Part of a small language model's weights.
Architecture: RMSNorm before each block, rotary positions, biases, untied embeddings.
Training: a variant of Adam for these matrices, 6779 steps.
Each number is 128 + 24 x the weight over its row's rms, rounded and kept within 0 to 255. Layers, rows and columns count from 0. Numbers have three digits each. The size before them is the row's rms in percent of the matrix's.

# layer 3 MLP gate, 448x160, rms 0.0641, rows 175-232, columns 0-79
107:106126125122139134092201113151147095083153152092086099125129140138108156138107119129132132132155168145184108120140164126142184142151145089153126151129116120139174136158099140107108119163182155118113132099104153123098123123120155104135141108
097:134123107101127122116150115130115136128076173100132108096130175107067129105127113128158098130141141108108094127107144154137109153124139122161101139146125114145082116113127153128133097128112058125137119151167190104121163178151109144172166116
100:131115096135118108083154089151104153137115149098095119102086116133155081134131132132154124172112138129127147122144162123168079149102150110112066104132185143146139091123146147097124135126134126154168107125132163131120083120140135110120106112
107:138120139059159124109125121114156125141096129145132137135165128146126119150132156122168178182124098136141122155103100176131107158148125143115151116119120121129108133121185102128098126092147119154130101130119136137119141079102114114145152092
095:082142117113135078093115142148095122151112117117140133135101176117121115103136136127116137114154106146139148125143137085142113126103083081086130100086133141147079094149136125141047139128139106141133148107092133128149160173112129090115109076
100:099107123156137139089112154129144151116138124088160127125090118166154118123104128131067131148119123120151109151099138138090137095105126134130157157102124126119118116110128113162114137149117065135090133092145129132149110152123158129098133133
102:127080149158134104168111090165104126150144169114132103141126121108118121131132140148163135120148138112138127105114131125094119144120116127147149088170168150154083141100158146148150153153148138151121141086122138086104137136152137129113160122
100:142072137194176088137149072108162168098118107148157119159136092149118139135085155116137081088096149150114119126089121150120126157169124133139114119161156111160123149075095148127126160128131125111148153125165102145102138153129158155151141132
099:080152153113166131092138155130134133153115102136102157156150142092107141100087154126180104142126134089168099181114123116127162130116098132115111151169103116199082109094160097167112130119161097135186124124119129118135143140125167151128186110
106:066108144133147082108141146139140103142120126110121153115118166117172134142146139092159172116125119146132125141163112146132124117099136083111128082161148131147108120098118177139099120128161068118114154112128120105106092123119139136132122121
108:147072148180125138110131166099078126143152168134159142126133153142125113113131095130119086146119128140123102145087155093157112113142145127142118122119137138098118157096111100139092112113096142128113155120105108120174145129127117131138110120
099:136068132137147153079097155125140149155128124118160119104137128098137104144125156068120134098101153123147135135142154102165149120079119102135117160093162143155110119144145159171131099114143125137118151123139108127139123146062104105153128128
114:117092173145138102102128143162125096115113128145161120067104122134152124120164126141130116102106141124144137131122115139141137096104162093117132104112128097130090125111148168120167158134138130146175114090160096092119111117145119146108153149
094:126120095079138130101098154112144114132140090119128102123131127141130121095107154143095106124157125078134121136136080084096133132124153112133099136109072182140124112119112129150158122135165112123158161162127148182128124119118138111163104165
095:150106120108126179098110109144137072149109106138141134137132140106121101100118131130095088104161115106089126160101117159157122109167157074126149126136138147089121114177104092142111127118138160114143159149085148137144193162080107121152110135
106:102120144139119123086113128163118117108174096122144177129135091137143145082135116093100121120142090146171121112132107103077161100114113140131119117103107108152149099140125102059109150162118094127138191093101116081101132086126086135131105129
107:132129102108126124111112132115127162161139119142121153150118127127089181066092129132169152113146132144145163111096145146099133081141108099179105090159116133154120099144113078121133125117099104133113115125118130130127130142148149089119120122
099:114133146087144111075143151158139071131112112159132137130097123124093130128113151152140062153139152137119156098149115134091134181135152126137143117102151163107112153157151122136110142141142163091156119162113137138136159119096146149160157129
099:114124094095135120130150110165096121118151129128097190151113110104131136138063140119096154177110155129136143150145146078108091094091126102123113148105130119123151123161167112088103116160133114092141111136121125118118101123131108134146151094
112:131155116159138148116129152085075181126131153130127126124163134137136111125095168139157083117150156179149122151143101114102132103152109094129083132137131111113121186142128091088101126110103102135099133127148145097134192123111130107118089103
101:116124125099104088127141134156109112078113110135105110111136115188118123135110115133118140175125115138176158133136138102147170137103142110132144140157150134110123130144111144094111149097143156111112139133108130142121114163099156107142120134
099:106132123151131131140145119133055126079160107088106134087107159121149161117124106122117167098116111159172134138132110116117093128098111120148188098121106131121153163136134170147130123157100127175161130120115145160148162071136129118096098153
099:074107129142147128155112090128123182096119126131154100119116124119101097106097150138082116139098133129132140116130110125076119131141135105109157120117169120121138126148098160119114101113141124114164115096127109154140136124131132124149111088
105:146115119148132177141199126153126136173146100101180123140154131130138156108139130146173138114109143105168154161119109110151175138157170123146182145145104139107134118114104115089111107150142123152124138099125083109145129155095141127085131155
103:081130143139167136108135141167132127146121166090122126131115111106113136104109176124134137092149151113160103130116112114147092096148135125144105073116125141122151122119066121107144133170127120102123114100109097119134125118113124151134100131
103:139146146141149126140105116103154135108123154180154150108145119141123141120127101128152138150122116120124129122128133125123129151105135088130150088148129100118101107151110140114151121124120117128070167077082153140121131101123110108122070117
095:155117109126098156150142139113123118129095153153148155136101142086202155142086168125116119127105132170093154154123124093141165129125158181094124158122152115101104126117131107106133157123133112142123103134170162139137114107141103128143134116
093:146130099158131137167118128144174116145156157138123129100135097143128129122128119133105119137125108078131132123117144140126144149179088091144131167179093110127149134093123132098129152108149114104155162129116166148130129117098091163164159149
100:121122130138163120087133104155120093130135147145127110104148090119118116156143121175117178129129114136145118178084084132123124149112163125126125112143135146151139118175121102133103148105116099175101139166155109120116176091159127136111157078
101:128155120117160125116089104119132127140097111136121121170175136119149104158137096130097117082146109113134148130156096133150111140117126125125122147122156120125133139095141120072120128122131148128108149145113170148124112139078076116130096136
104:107125159102120129104121119113131158124096124160118156132161143148110136110079154083105110150132135166089143103119121179112145153178139118143140104164165148128107140102107117138082072139117124136143122122151126114112127160086138147124138143
101:127170134144160127147127116133143139173131092153168135154156156101111159150102138145127162109116164137089123073129108146141136106153114099110117156121169134145110146128069152135137111085139132134145082134117111131110179104104150115073148104
097:074144140151085124097157144117118103152144153123155127135109133144126105120113111122127142125149170103176134100181133117107156153152192149125091121091142120095145133135143129105119140156178096147135175114114116154152166110133123146120113149
102:105097161128148127132122121157106170138133120123175113063116142129159112128108143088092165125156134153124142135111126121137142106123107137143170106123130072106137084161149126098119121147146128105104131100100111142120102140151109099141141139
096:142101064141148095141127147166125124106155120107076091122109182147161162117104105186125125090121114118139111126134119118154085136117112129100157116123129152128121160118113160095115111136103155123114094096135115121085129165088100139115112138
102:157144176139136101125089125135103137129171102141124163157164126161135143119125110104108104163163123135097137149122089121164100089115072144108166141149137100104108150164123165115082096123145147119114126146114081094074125113138116139109152109
091:137098141118120110135169157142133136128132189124143163111130135135141099130140062151155117160070113114136085099159127128168124120139139173124119112094116145130189140143112142139169173133123095131113122118151104089137117109115132132137154112
094:110118155140142134138127118114099139135166155073149146138090151113150173155158135177131149155131102183145125152138123142105116111169119105085128100130094148115141145143094135168143143099108129131157124128160102119101092096104132125128097107
101:087138147134133085120189137096123097119154159153098171160128154162142142125147134121090151141139105123143115085120159132130124152117141130163113143160162147098127151164129126120105169149174133129107136117089161114141139129121148159099153165
095:114129087115133171103148102100106087101151135132163130111135186113165104137160171131141152088153084107131085135095134126157186141154141134155127163124144125151103096133169118123114110128165091126099102100145093129119151119117160136116109139
102:122104155124117124107167114127169106115120153085193136109143152097124140159142145107148095144152121089116140153135124139135108141110159124130123151101100117188118155122083095108116171099105117111152097091069130126115121152118142133122102131
096:143139114117146138130082137106169086111118144140113137123154078155132124113119134191128109086131128112148095136126091171162096142148108093115122128120173095144164146097150155129137154146126118124123142129146122117095126082094127101105127110
098:130180112102139165120091132151163167139127146093113128143121112085117131146085090139123117163111148169116126125127111082114148177072146149148149095085121114157058125127119137145124090128121111129126155153145116142095119162128164150121129118
103:123082133128127147069146110130123129145168116132139133126139140103126123166161129081112143135119130144148116102123087132147103105135138133093127112189129133136094142103127133107137099146144132132101139101103088114132120121124128135126103136
091:123131146075172079102082120096135097101127148150145114134126120119142158150121131139108119147143096132137126176115120144120124158142165104121150110137133126142097132111122102121124180126122166127114136153164113127081134120111151112127110112
106:121099117115144148131119119130170166161116136112177148100146142121107101132118123149148116122140148108135135108087105127100148135118115091137149108095134134136135093096109124120116109100127099095116103129110118130116128120073094143116158118
101:135132143119177102134086118095157152111149132109129125170117151134136088138099153158094098169110179194109160113131131116134112124135146184104096152126098155112096168131132112121123133096153171117081110129131104142136142177128160094108144126
105:174138109095128119102114161150092171112139141130166135149150134152169142165117128107129135127183130137152124181158123150167127150156084150132172135143078115114122136123147151132152163137127111128114138087115123151146089092126159135097107129
098:143137136126141089198148136100124138124106077095138116094132155126150122169122119112167118121119117126081105187121118149141129113135175098094148126117106146137105130152174133115146137138135171133170086103153119131093068085148142136126126095
107:137099113090111136116152123131119170146111133148125094093165147129116122112134152153101131102137126146144133098080111170096118101091076147170129147144163117149125125127147129123129121165113098127131093080117143167123128140157138134131138130
096:108160102121124131121102106143109157125149088135122157119109128106187119129140112108145119098167155092075139170114138085135100128124120116099120121166156121160128095123125109122124138163171059082126111147153135139077119119084096152114071109
095:148144099111160133111156098145108162101118089122084093059152039160121143118155113086163105147124098145075156132097132176144136126113157129125136146170115092125118119099150135147133158096089159129089134131131087120083120138106123103137143118
106:140106126114116129162086147140105123135147119108185112162117144095086158113102131148121148163125158106173116152138125131119121149147121119142103106109091082167141121116137115127135136129131097148087137110102127145148152148123126132092104149
099:130140151146107198149155170133160165156123124082137139140097128159092159094143115118152164142113125093118094124136118125145115143131179077140152120134153146134148147107148122121145130074140072142161147128111160168113120153133094119134119162
106:154135139112128166110154153142111167145147070116123113177113111124166128127104126110101190108146127153108132109141135089130140124137097151119105131075127119120151142128169128148113097089136110083098152112102109124118167125123101127080157102
104:102087130127068174137121144143126125162116136125097128162160071159151118120140171134119122127149099123177102127117136150132120120134130122123112115152120105081151151126124121114126155134133131132142156101078137101153083154097112129145145131
103:101122160157156189140118127134123134125116118147120115131071156139075124177120162118136115140145115161127149077081112150121160115140128095141124103131142113123140109137131140138094167101092130178127134120130109098132134091082131111115146120
099:103157125139142137136133194075062165119144132168135147129182149089128116117110104090116116100104171098161158110125067113086115142120127125133118141138127085169143184128115131120120099170124125171121150139132113119106105109153171115115131180
# layer 3 MLP up, 448x160, rms 0.0641, rows 175-232, columns 0-79
102:153162082112160148179124123106142129127079163139152106113149108140172154117122124136175140143165143097133121154159134145142079140141147102094134107111132103124127131088097123155143116104137180105175151079151152120155152110100146106105101122
100:106124134137147154133091112125088105142135103076126136149147104121136114103172122121111085122148129149150174112161144140146126194113155166139144134159143119149171137114112179175147116131126123113104134098116132104150140130136092170116119133
094:108171145141136125110105137127110119138121126124176143140170111109116168132103116163132172093139125097080075163118137075119124157100097083156115123131143147134114104119126142154134133115102116105170137107149125143084151115163121135125107155
105:143143154127134127084133127154139125137138136105123132079136122102120172086130104110148149170089122130093160161148151143087149128134090140140155088070161152131128136091152110158121160118116117170158110141173139120135150114089112044090140136
105:108142118131137113123146093137128099107094135159118132139088147103112123149126102166141106111086137104122141150147125131155120143155142136131146141121123110141179133105127164167140115075141081166150091163121117131080119143126102107124137162
100:119169092112108092124135125143180156125146117130128176123140119116114131086126125166121162150117147132152108143119155132121151104107122109162118117109150075115105090160105158162081150155116095096125141137126160146158133106116120114106129164
102:164088161160113115146160150144139163093144152181116150127147182159109088161111124146133129101137172161102134129108133129120125123148132154122159087106151141125190133141105157126116127126148140114097102150094120122150155138117155158136118139
106:116116131134153161118115158128113115145118112136145110142110161153102105131102127081128151126110132135112110108140095128097150166155135147137137113083110100125160157118142132121155117097120110106185133123172104172088132158140104121158150097
102:153168132103153116127113067091168109099116163109131122214141128143118113122056125087106138112120159124126083148177141128146111121151093123129115157161090164138118127137116126131134138113106145123118125136163135120089133138142146106116108127
104:139147127114134130146122172125116102103138131136143115114188094136076096118134118149103115177124185135124199115183070153125110132114159135142113114121109123133107131097141129144130143132142082153118141092076165144170106165129116118114104156
104:178135158133129138129091132139083129101169110119116116118149161153138128155159141115113128127080135116124128089122134152129127142163127127130135095185107107170125146115135118161146124105148128065121112112099107129097128174164110181107096101
102:082137117090141142114157156104117112140203096103119114144109152133114155111111107132139152080119127124147109160138114141111100135154098106089105122094113121127132150152097124159121109154160116108115104134149149164132106171102167155152119134
096:113159121157142161138115095110139151178102116165123110132141091083169112120123087157084079155131166123148166102134171102144147170129098136174113172156149137122127144122107127106155100145121132131121111140101118102129142109099133152086139117
103:090142100109140129145083135103121123170131079124141102122092163158127116139137138092167160139143148152116185102080146135094111120115124135113100100118124105118133128144109111094102162086124115118116118107133105123139086123150121108137173097
106:125092155129138113190108135142116170133141143147137115161132137124128096131143141182101163087060107112125123107133113168153134078144121132133120121103134117132103183161133114077167129107092140147119127142146096119095109152156136107166136098
105:116129138139092190116144107129151140143147142149079111127118126141132131131090081123134128099106132120133142122150128074131130164127106142128158125124141138155126159135167146099106153088137168130118089106145148174115112129165145116143168140
103:142091115149136141143117156132132157146141105138136108162101140091143147135159175141139097087108156113139162119124141152092145125134178150102092139140097105086129088157080151109143113124084109176130083160136118137122112145142154091101140117
096:126161133097123088133147130149163130163156148101121140158149137141143112147134089150112071141171130105121104128162140111099171132141108141113151124115112143124127108109146151080103158145106131138109091158125111138107120105113163148098131121
103:146117129119093127166087191135116194092117120142131119163097124110170110108169080146142135130116159128121146125151121140083157119176130129081122131149167141114125147123167142128140144137125149125104133109129115103088119142137116173116106085
106:106146154139146174127072141126091150140156146149104156124131156102108143135128137101128116146116161113095128124116118153149110099093123079125111115129132120120119147126057110154135144111125107122079106153124148114146122138114126143088128135
094:128102135136138150149122115136132074145107127115118141157076088150126123130143096086129114136085130109115104129107125158156146133133115152077101087120117081122140122113122131149125123097113135126151117141056134136180108152140085089102153157
105:135156114130106128143129098113100153106161130140109111148142129170133077115145098107084140116159082117152143108202145165138131156141114144120103131132088138098138128106113131132099126124141128122085140121109091122126115157091104178135105099
098:110120151171160133109146125172113110094116112105067155162134142086156159112134123121105096185107117130138119160091103146154116138153123117104131142147124103131141114110130129127132125098117162106143102101160135092096117086155108118135121126
102:096154059137157113087154104164098176139150176130107135081138126120118096145131118124130168096115131120121116115088130096109156124083123111114131169162107118098106103120121115152087161106101131168133119102099143119105094113137080151130125121
103:125127094115129162128148159146117130139163154124147101139136111143129100095130135154135146140113108118127101173134120096143138138132138103130123141142113119145103118143131163104119146098116109186101147115158137120114143134118113093086119129
101:146115112157130129114106138080143102137101094112134152169125155163117135141158112092114164086145134111116169100133122131096169115136144131131068122116145112156140148151137121149144130162094145129122112171152097113094137121219103152132148126
095:102109089173106185151170087179126118085152151109163128110132113140154163135121136106178100109104168099126108119124165089129154146171155138161097115129129141116120150141107104133147104115083139148097166090112133125147094111165115125177125144
095:169087151110141142132148118119118103117105119095161109154091090124101105153106119101126149151144146153116118093117128106162147133131191106174107099157161137157147079081093156133120134110126144134109120116099072068138124155139106161084088119
105:162140118117154132170142132063108134132096130118092117142122144110168145111128111125122144142142136145144144128114119082131172126134115160095160100140190133150113169134109148159113111136122153130119140106078101167101112115118152133099091087
101:093159167089107091135202154102178079113095174145148144126158149140106118149121150121143156144092130111137123134121108133122125121072156096125093104098130099108096138084122157130089127134145118084152108137132118129110120090101105125170106124
105:094120181129141113178124144125084149107094084141120157150169150135186131078128134151101127126100115123126168140106113160126141147129113116116185105097084145122169093148136138128143089118088132103133132106109091147134127105166163151097132151
096:174129099094136136189143099145133151112101124154172152140151125096162117172131135145161111171094126145122132124130131144179150090135130128161089094128095139117078156147121106136164117111110157114142140157118158144082133129084168104155128154
095:127122141133134098099124061159124145090141128119145098145089111150147146158097095168111160139117106139112121152132120164146137108112130105086086148126122130109130134152116127133137153110184138123107106126126112134134098183120135098177116175
097:130131106124126106154134122147126113139126162147172115130143099108176124148131128111097083123137096168105093072117146122089120124105125159152121111141147137096152068161147135124092152151158152145177132165117151069143133167155121112130149078
100:130137129165141135133114146121109127142154109115135160124116171153145153129116162072066137135124124175101143096150116128104117152145116106130149123119156170138161127103114087101099123152082128198121107144106102158112119130112134137114133120
092:133136142161165087146067153141120157099151097105128111132132118086122169113133111133135101133127102113115105129107129159122109159157094064110162121098142151142127129145127128167128094111130132103101100132123103112162112116132133098115133136
092:080142114132116153105147159152133116149113141159101144155110129106162098086121107083132149109110127125134137128168146108102138085115133146089126145147137091139124186089089092096156144104135120118161149140159073093164143100116135142112169099
098:160159110128120090154092140098093137130116110096152107133087156147117125140109115099104104091117135192107069106161121121109121131121110119131150175111142117091144153120115146108132088146127116110085083054112104161178131112123122074125133129
105:145142085117132132130133169102106136082157132142109087165134108113145179123156116127109166136134126121108128132145127103125107133145145137142120164156141159111146143132063151145116090124151121128082184115159109088158107163121152131104134146
094:134125105147121139181101124105148150147105063150120086136136097136107103151130130137137095109133163108120117164144147133193110141135075121111107149143163115171170150101158093112177086093114158142138107149150109131160144136121140128110140100
101:143118104125148119129099155119144115159131147061142140126148127109136132107142113149135128128132123172108163144149125157142147111101101117128192147137135126139136110125164116145153129106115128128124126147127107185150134141106141117132154103
094:131114150110166148151139110136116117112132123177128110138125119125112128168141121111157130130099121122169134118105142152118095100130154062164150158072159130176116131101145106138101189130139121145128139156157130093112134113138132122136129114
099:131147161104117127165096150132136073115153152143125099155115119179113166137145131087101156119132158141127122112154120152149117140160168134147151089125159103104193115133107127157103123168143135155138138094138095115184126157174158121151147137
101:132083155147146101136114081091104116128120086149160087095136138122124141172158103150146128076156153097128139109113130099113127122149148118107103147098141137118129136123199145121147160112105151107102129104115138101161148148125145133102150130
094:156114125114099118138124114120094122130106083133091147111146128157108106118139099111120148161128099129119130166104148137156127118131163139144137157117125152089113157122139102144105118129159099080109153185137127083129124097123150129127150154
106:126099086119112116118128140135162149121107147143109086166126110136084114149145097180155139118120127104131098130107121163124087144151131128171137149148124133116185129122126112182100157095145093137120148113120155084163119114108139139118111095
095:154131115140126128093167154147110149133121112166133159116144122138143129127160138164093160087162125148111050137124108114154116140097122157124167133132113120166114140134172160099118078153165129112157136141111138123119116106173112150153079139
112:146120146141091126073133142151162125131118109111123125129128181120151141134092127153159158082128051106118123150176094146171158097103131132123134110088135123121101113118118127148129125167104147173153111106141135138159131167142121150100145164
097:113144126119123138116070091135127124144138133122167126154128127155161117118151106093097131089125103103124131142144122105121130142119135164125156144121084175164104146148164143108122120163091137125143085159114100181156111125091118168112159194
096:118102108150101149101146105153116133147115091114118139092126119111104143142123161150146129142127117148124137128110116134146170157116142120115171135172144120098100129140136157114172133152135100164143168124122138152135176160115134183110103108
097:130131125197146124110158144088126150143120114086143123096095182076164084174129152114135111149150126146152109125120120151126145135100136155149094151112113141140170124135122126119139119117155136111136110134101100133156149152081183154143112157
097:111136159138126149155135142128121140128111147122145116143095104122113120133129099137136132129131145127125123136110146196135113123121149144174099084129132174102128153093154142109126152088121148133089098120157106091152171167120174123101143121
103:139123124126123127161152161131149168127115121102114145141112139120102150163122180181091122164126115125131176114136105097100087158148112136111095139098122088113117105118140138104118113138143152152166149125142136106165139137153128120139133145
103:113156081115104133089124104116083156162102135159131103094111110109133133167130138107165090095099090104145144157094188099173145153124142116137132131128091119148129128137134132162136082088104112168104126145192149141102135120148079092139187099
101:143134113124143148096166106134125103134125140112127120096151139114148098125088137132139091154140175117158120122107138156151163116125120122116143101154100168115107126047143141160062145122110074098124154108121144120144121168075098138102121149
100:135116097133122110094121144133113133131110095126128110086108140088119148128137104122120123153079100113125118144127147154103120119130158156110146156115164146173106141153124131139116133124128134132120120177142107133172184094148195127119141122
095:121119136130140137135153153091148156111094145122160100134094130167141125185110131131126155140092149151116100157124101129093109135114134116132118155148173125099133135081126096127155128137143145099121156156125088125159131136128146162165128117
098:130121149128123102095124145058177101144112177115079158097146177100117144145138100146108184114101125132129132140101131175127103145152145103124123118154177140174116131149104125106149136143118135117090136128155112151123147123131144183118152110
# layer 3 MLP down (transposed), 448x160, rms 0.0643, rows 175-231, columns 0-79
107:149167151150094122156110126123084112158159115155119114130137131125084113090133154078134125106097158150117094120147098193155112062117120124131142165138123145156123079140147146117141130095109160138106119161134141116127138117116158146102137140
095:112186163118149117137102135100122147127122123166108139132140113115116155145093159079145146108106148126104128141163121101073165109116149114137129149160117127136139163117128127138172120134123108118058087114106148102142167142147131143123069131
092:128104132155147125112101134117134112105141112119151130102140137133083122129118099123169141153135131104093144125099144086140096102103092148186127143124110130111087148109111120166172129157127196093121120122145152129103123114162127155113166107
102:153117098108136141138171108130132111126111133138137146117161156112133139098109079085137118163130138126126151154094148100163125148125100137128106171117131147155105102180176132096137167147157139150130137138167150100119104144096117121108127131
106:110103157123126093134168130181136134058110150168121107116132111117123135142125110178124124095139147130126127120119117110105119157135112128106151053132127145135147151126099093139141110122129105108127131127154151121071096151168095103154123111
098:091179134145134126077131149121136168129119122148141095113147097144124129122130122141120118142120141115142142142113107134152150114131136128160151122160190134122126130125131139116133135151143138101101091153146129100128136091130120128121118123
107:109119119129126107120109143107146110148128146118141145140140124107069168168135104198107101143139148122135127125110091109103119121089129156141139115100170190097113183119132130103125109146105115137158101116127112110153144119131156124152149161
101:133155099140135131142132132130105106132116139145119117086157125137163153107115088082162140127126196151147124137076120131143115131104151119146095130117121161119151120153109133119161120130158123133132092154132088121136128149142158108103121103
100:113085080125087121159134147113134119111109106120149150079129140128158121140100163090121123133151109081139143111142150122144140084173130108147155045114135131126153133138135121180109104120102150130161148167150159151136158154158109158106131146
103:151105115121130098141104180166107184125125112130183142141101121118135162121115167110107130130144128119153151074116116170139141157139142152123146058139138151117145128098159138090114127129115155161137140086154164142124148123123097126127117110
106:131119118101150115085137087115108101115132150145094135162119158132141097087140132102146159094140136124117179104114148130149142133148081155119136149105133141174120096096135137133109184102143110141121115139088137153111079138106104131119183137
101:141135140154127139128125167145139094148115136064095111146096158092130124165135141084129127137119086093144125104130144128135175099129146180111112085119112143162128148125144168131159121107081134154120112127142166160126081114111109100117100073
101:118138088130138155099139128213131159161141129138125126111109148120141136114145151119112191108146135120151109088133129177122107091106107125115111112154072121112132164120167140135117136140098104174123134101113166144119136137084158109140146117
099:156091138125069151134106118154090123115156123107073132124143169122114075176171134068118140143101134140138104130136083150147082113159188161134124167118169150131126111161167105130083145123129107112120109116131143117112137125108124127116141149
098:106117144100120150126134102168161186178139120146148101148127180102147129122105126143110172138126088125074121132110122137165140121180099136124126126138097110122137107127146141121163142120120116125147087131141105138104154092112108196111133093
103:124100152093153151142127126126094160123124121122128121136114085115085111109113103165117136095193131149175151118101091110096127150128157105085156116136107135097126097111087126100109137088171169163107140163131170166140094129118103112143076127
104:127102119129080180084092141104133114139134124137116110155097124112162137116143074135143144111122105140140119122162144167116146136127121100059131085121139109171102152162131086145159107092121158157106094127111102119144167153154141089141120193
102:108135139139082124109129135127149125112142148133132115087145142160153189150117147115172109148136121121138168132130119163155118106139080152185115199100078112134128126143131164152155099091134119121137124150100095138140105145095165149160113139
094:115130114113051143064144150111145114127118074108157157143100165140104165123168112172119122125145129098122135156139135103114149121119159142109122139111136113147124125129111158148103149184131140140153163136107089091145181153141175126107116120
101:108189140081119161160111124105106132151098096166133155108095127082120112104121114150158120155114114179129141078094106156141094162108152147087141121134126136140146123147074118113102169126087133141122077155113130117128116133137103138100181125
100:122135141139101119144122110111135203150098108154148132118109132153097127119109136143119137104130111116156117112177106156135130126140121149111132139137135123150131109143129092081126116148125105119148132152119116136116146135114144157113121114
102:134134151108156066149129118102108140145106136149190111114149124127109130124124176143135136131126106174130137133132095142116076144092114142102112163072172128091160094151147068139104110085106116102094139106125122127158142119106152158109106143
098:109101097129164142116124149150101141120113113105124129133143168120132145181161095118108127127138104108167134126137092088115152175065141122135104163115163113156155146162119144080108147141140064149166119154144152156089156139154138111146098135
094:089174130106123138134130136130115149131136097104145097190094189151129132091131120147106129119145145090161163138120131138116165109111144126119149144106141157124104147194114126147102158094100121149165085140141138147122150150139133113125103154
102:133171129110153155150171154158123124117123142144116130117118103111132170104106145138123175164160125084144146152166135146115096139133133097148159131086139169141120134118105137105140119113143145104113134092152115133160120137134155111114193188
106:117130098143113121102159145081084111139133126132137124127066129182059109141121131104136169136105130113152138110120092143112147168093149114136108113086145110136120132126123152149159136124156132133129135111132171098111137177123138146161086124
098:106135147158135159124136109132160122157149108138154107166122092148164110121114128124121106154121147138156156112120128131096129086100120095115128113133171116147155166082114137121133099139132139116170151130084143125156114074094116137130127156
097:113145094093110119101133123094103152152119139114120148152133123133120111106106139148118079120118147151135144129110085116115176124105145121125109095135149113121123129091098113149138166134153093141113108109143084106136142125142109110118115122
096:116179141192142150104096088113143150110109098129098121136090155150136087108134137103186124132108153127107079096093108086107099133134117120098147107142154172107105098128100114141116129168114139086143117156115110159145134146127140113133122159
100:094102096097115086104107115101120136141162146109130136117132080118133125126148120125126176104127156138149134141093100129106124133101086201088135070123149099108178106134105148109111135141129097134104120122144159103171126154132136108115091125
103:129149124132117146158125149100143147155134090163107123116111141161089114095104099111126125112163128117116093114143146166123116136155138123161167151123144134106070094099095104165125183102104118142130134106132125081112147096147140120156127129
102:146117165122125136124106111163102156135107121130150126140100122120173099132129121153129138118097131089122152108122158167105108150175115124116145070108158113105141080099123136158142137147135100134155114135130079111084177152130099140126097104
101:144109136137100140128133138111158125101149130134160129169147105159143142135106145119154142089137117127135150144122171171131144101085111168122132097112152110108086152146101122155071112114109124139146138145105109158137113145140114095139113139
098:126100162166125153149130097128122091163119118131114105132156135082073102148112090138162135132126114092167138169130158122081139121079137131124146180099144147178137152135131095107087161131139072111146121145094140128128164118116072139173119091
105:115100110121121128104112098128154107130129075127074117145129132159131112162102124113137117133144127137084117147105179139068127121097111151120171137099115134145145137109192131153121117139136173147149111173128120123063136154053167163151122155
102:138135087113162068118131118124121109153122129112098140129145094134128181149102127138146117148132091116159171091128118126140127131113131115102143110120150122111129137132149125103180115123147142096143141148126126135081150124124156175140134169
100:169153133132138109130082158140116130121121142108089125113136128111110143174145167112155168134129158089115175131119124125135140147169136126101110115131168111128110148132165120094161098142117140116104166143119127156144107210135125115119126141
100:119107121096116144138118067142162108132147138139087115140151134119136105152105126108127121140095150151145099141133138178086157147097121120112119144134089126105144113136130143150091108168119111128140109073117171074168115127110123126140134115
094:157120099124140139143096128115126161144161150061156079143141147178187147154123134141130142154147161096148137169136154146137157142148141155107125156133117119124078134115118142142127137145110104139179115142127164103143102116103124093092136081
097:137155125138135118109085110140141131171160106116141114127160128149126156136132119107152134169095120093090127121110122114122126104146185136109115130124116079132112128130146135147140113102090157108125131133147156123123115098141150162174188173
099:158154144121139123088124150160131132117142134173079105089126145116112136136164099127144126143141072149116115129126156115138158151161159120131093131138129113124122099144125132084134131080109128140124137155113176104110125104135116128165191083
095:129131142143116134134108134130118139126109136160130176120142141152092125132103143111123114093114144146137165139138107112136110185127124137137102130123163127136116158125087126099159150081104090122124135128089136140161106082121137123106125131
101:154129120113169131115122143133154149125134120105121122110110139140059123165144125105154094139165078132126112103146108108119144150034120124124119136111186156100121130103162112125158144100132168110124113173150102154119111105158159137116065107
100:136106113077142133131102122144126136122120118102131125098127095163157118108104106139150157133110140139121112095170089096107143125132145113123129112163100173125148099145114129158133146152096153091150152152141102151094113168120113146121090100
099:118118144112118119095115127119121155130082151105115149125094153107120172105161175142131113127147148158131114154133136110115153090124138124101082138149160099145126098113130083123103138123107113147138148154111125144169116087139122167117102107
106:170122147130122111100168113109118147118147154119149068155141120107125072112108130127099100174150148142105126137137099152095088149110150124128140107110102148124144119087128161117140096075134121133138122104102129149115158132114136117139143163
096:143204122161112126127127113120150119151153117129148163128136114143106112134098175149103137104123148122060128127152149115095143108122110129121125147143114113123116173084102120134098122151114131141095071147096173136112210102080151117115114143
109:105080146134144150130134134112131128115114141096152200140140132141153144129154113146106100141110142170138136173135131131127145123097137122160086136130116165173112151143135136082138113133118109121152099166163120077136136164127104139092147150
094:125171113151151100126182097078097135134081150135141151116114130123123098167150088132142138174114091172145121120130117142124111115119122148109137067139120083131103106075100140117106135120074088068124136113135148112105125183171070123097138107
099:112127125123107152129102083132172135118114160124144107097162129119137171109145128123106103123167112144183111122117111129129131100118108092142126080136169099098128138104168179151131120135132160119116140162103095124180150118152142117115157086
101:133136175161160137134138158132108094161135099167096096151121124134142126175136113103133139130102093130061143132144167133147153168106108127092147151132144152128089134150156155135129118145132107135141132169164132136114096103121166157148109131
094:125104166133133105142105140154133107140103153107094139109115140148164094130147093162145159179134131127099105108107135125186145128098128091119144140110124123110091173165160102150134131145110112165161121132118122147119123113111164122149136071
101:119152178112135152091127134158132181147141111118141110166124172096104047133163126131128121112108141126085122168103139117114133125106125121126082135152139150135156142098137137120111141171126141130122117163136159146135108127133147166122123116
092:133129156116091139146088140161141125130158114127164114153146108147102119118101117099135065140091138136112158153113099146140126148121115146131131087121128107120140125142105135126122138093170139121116130104161116112135106166108108096140098129
101:117097150124155141129169124100094143118115139088129111131124152099124149146097114138114116118099129123090162135121133117153130137142133111142163160131127155123129111137126146154105115131111181188136108126165134117077101077140126133141136095
102:155153113154083153149099106125074145103124131127168115104143114086117114109102157126137074153137159136128159137141151097112127175126126113139125107123137108106099161079135132095158126142102124081169164124116121142124099104136118137129143097
096:103141138166150093138146116107124114182171127129141100140130107106088156097126156138159130140126140121103089148087121105104125106135151152130127104151116117120123152159148069126124149111150097134100142106159128129154145132149144121153102137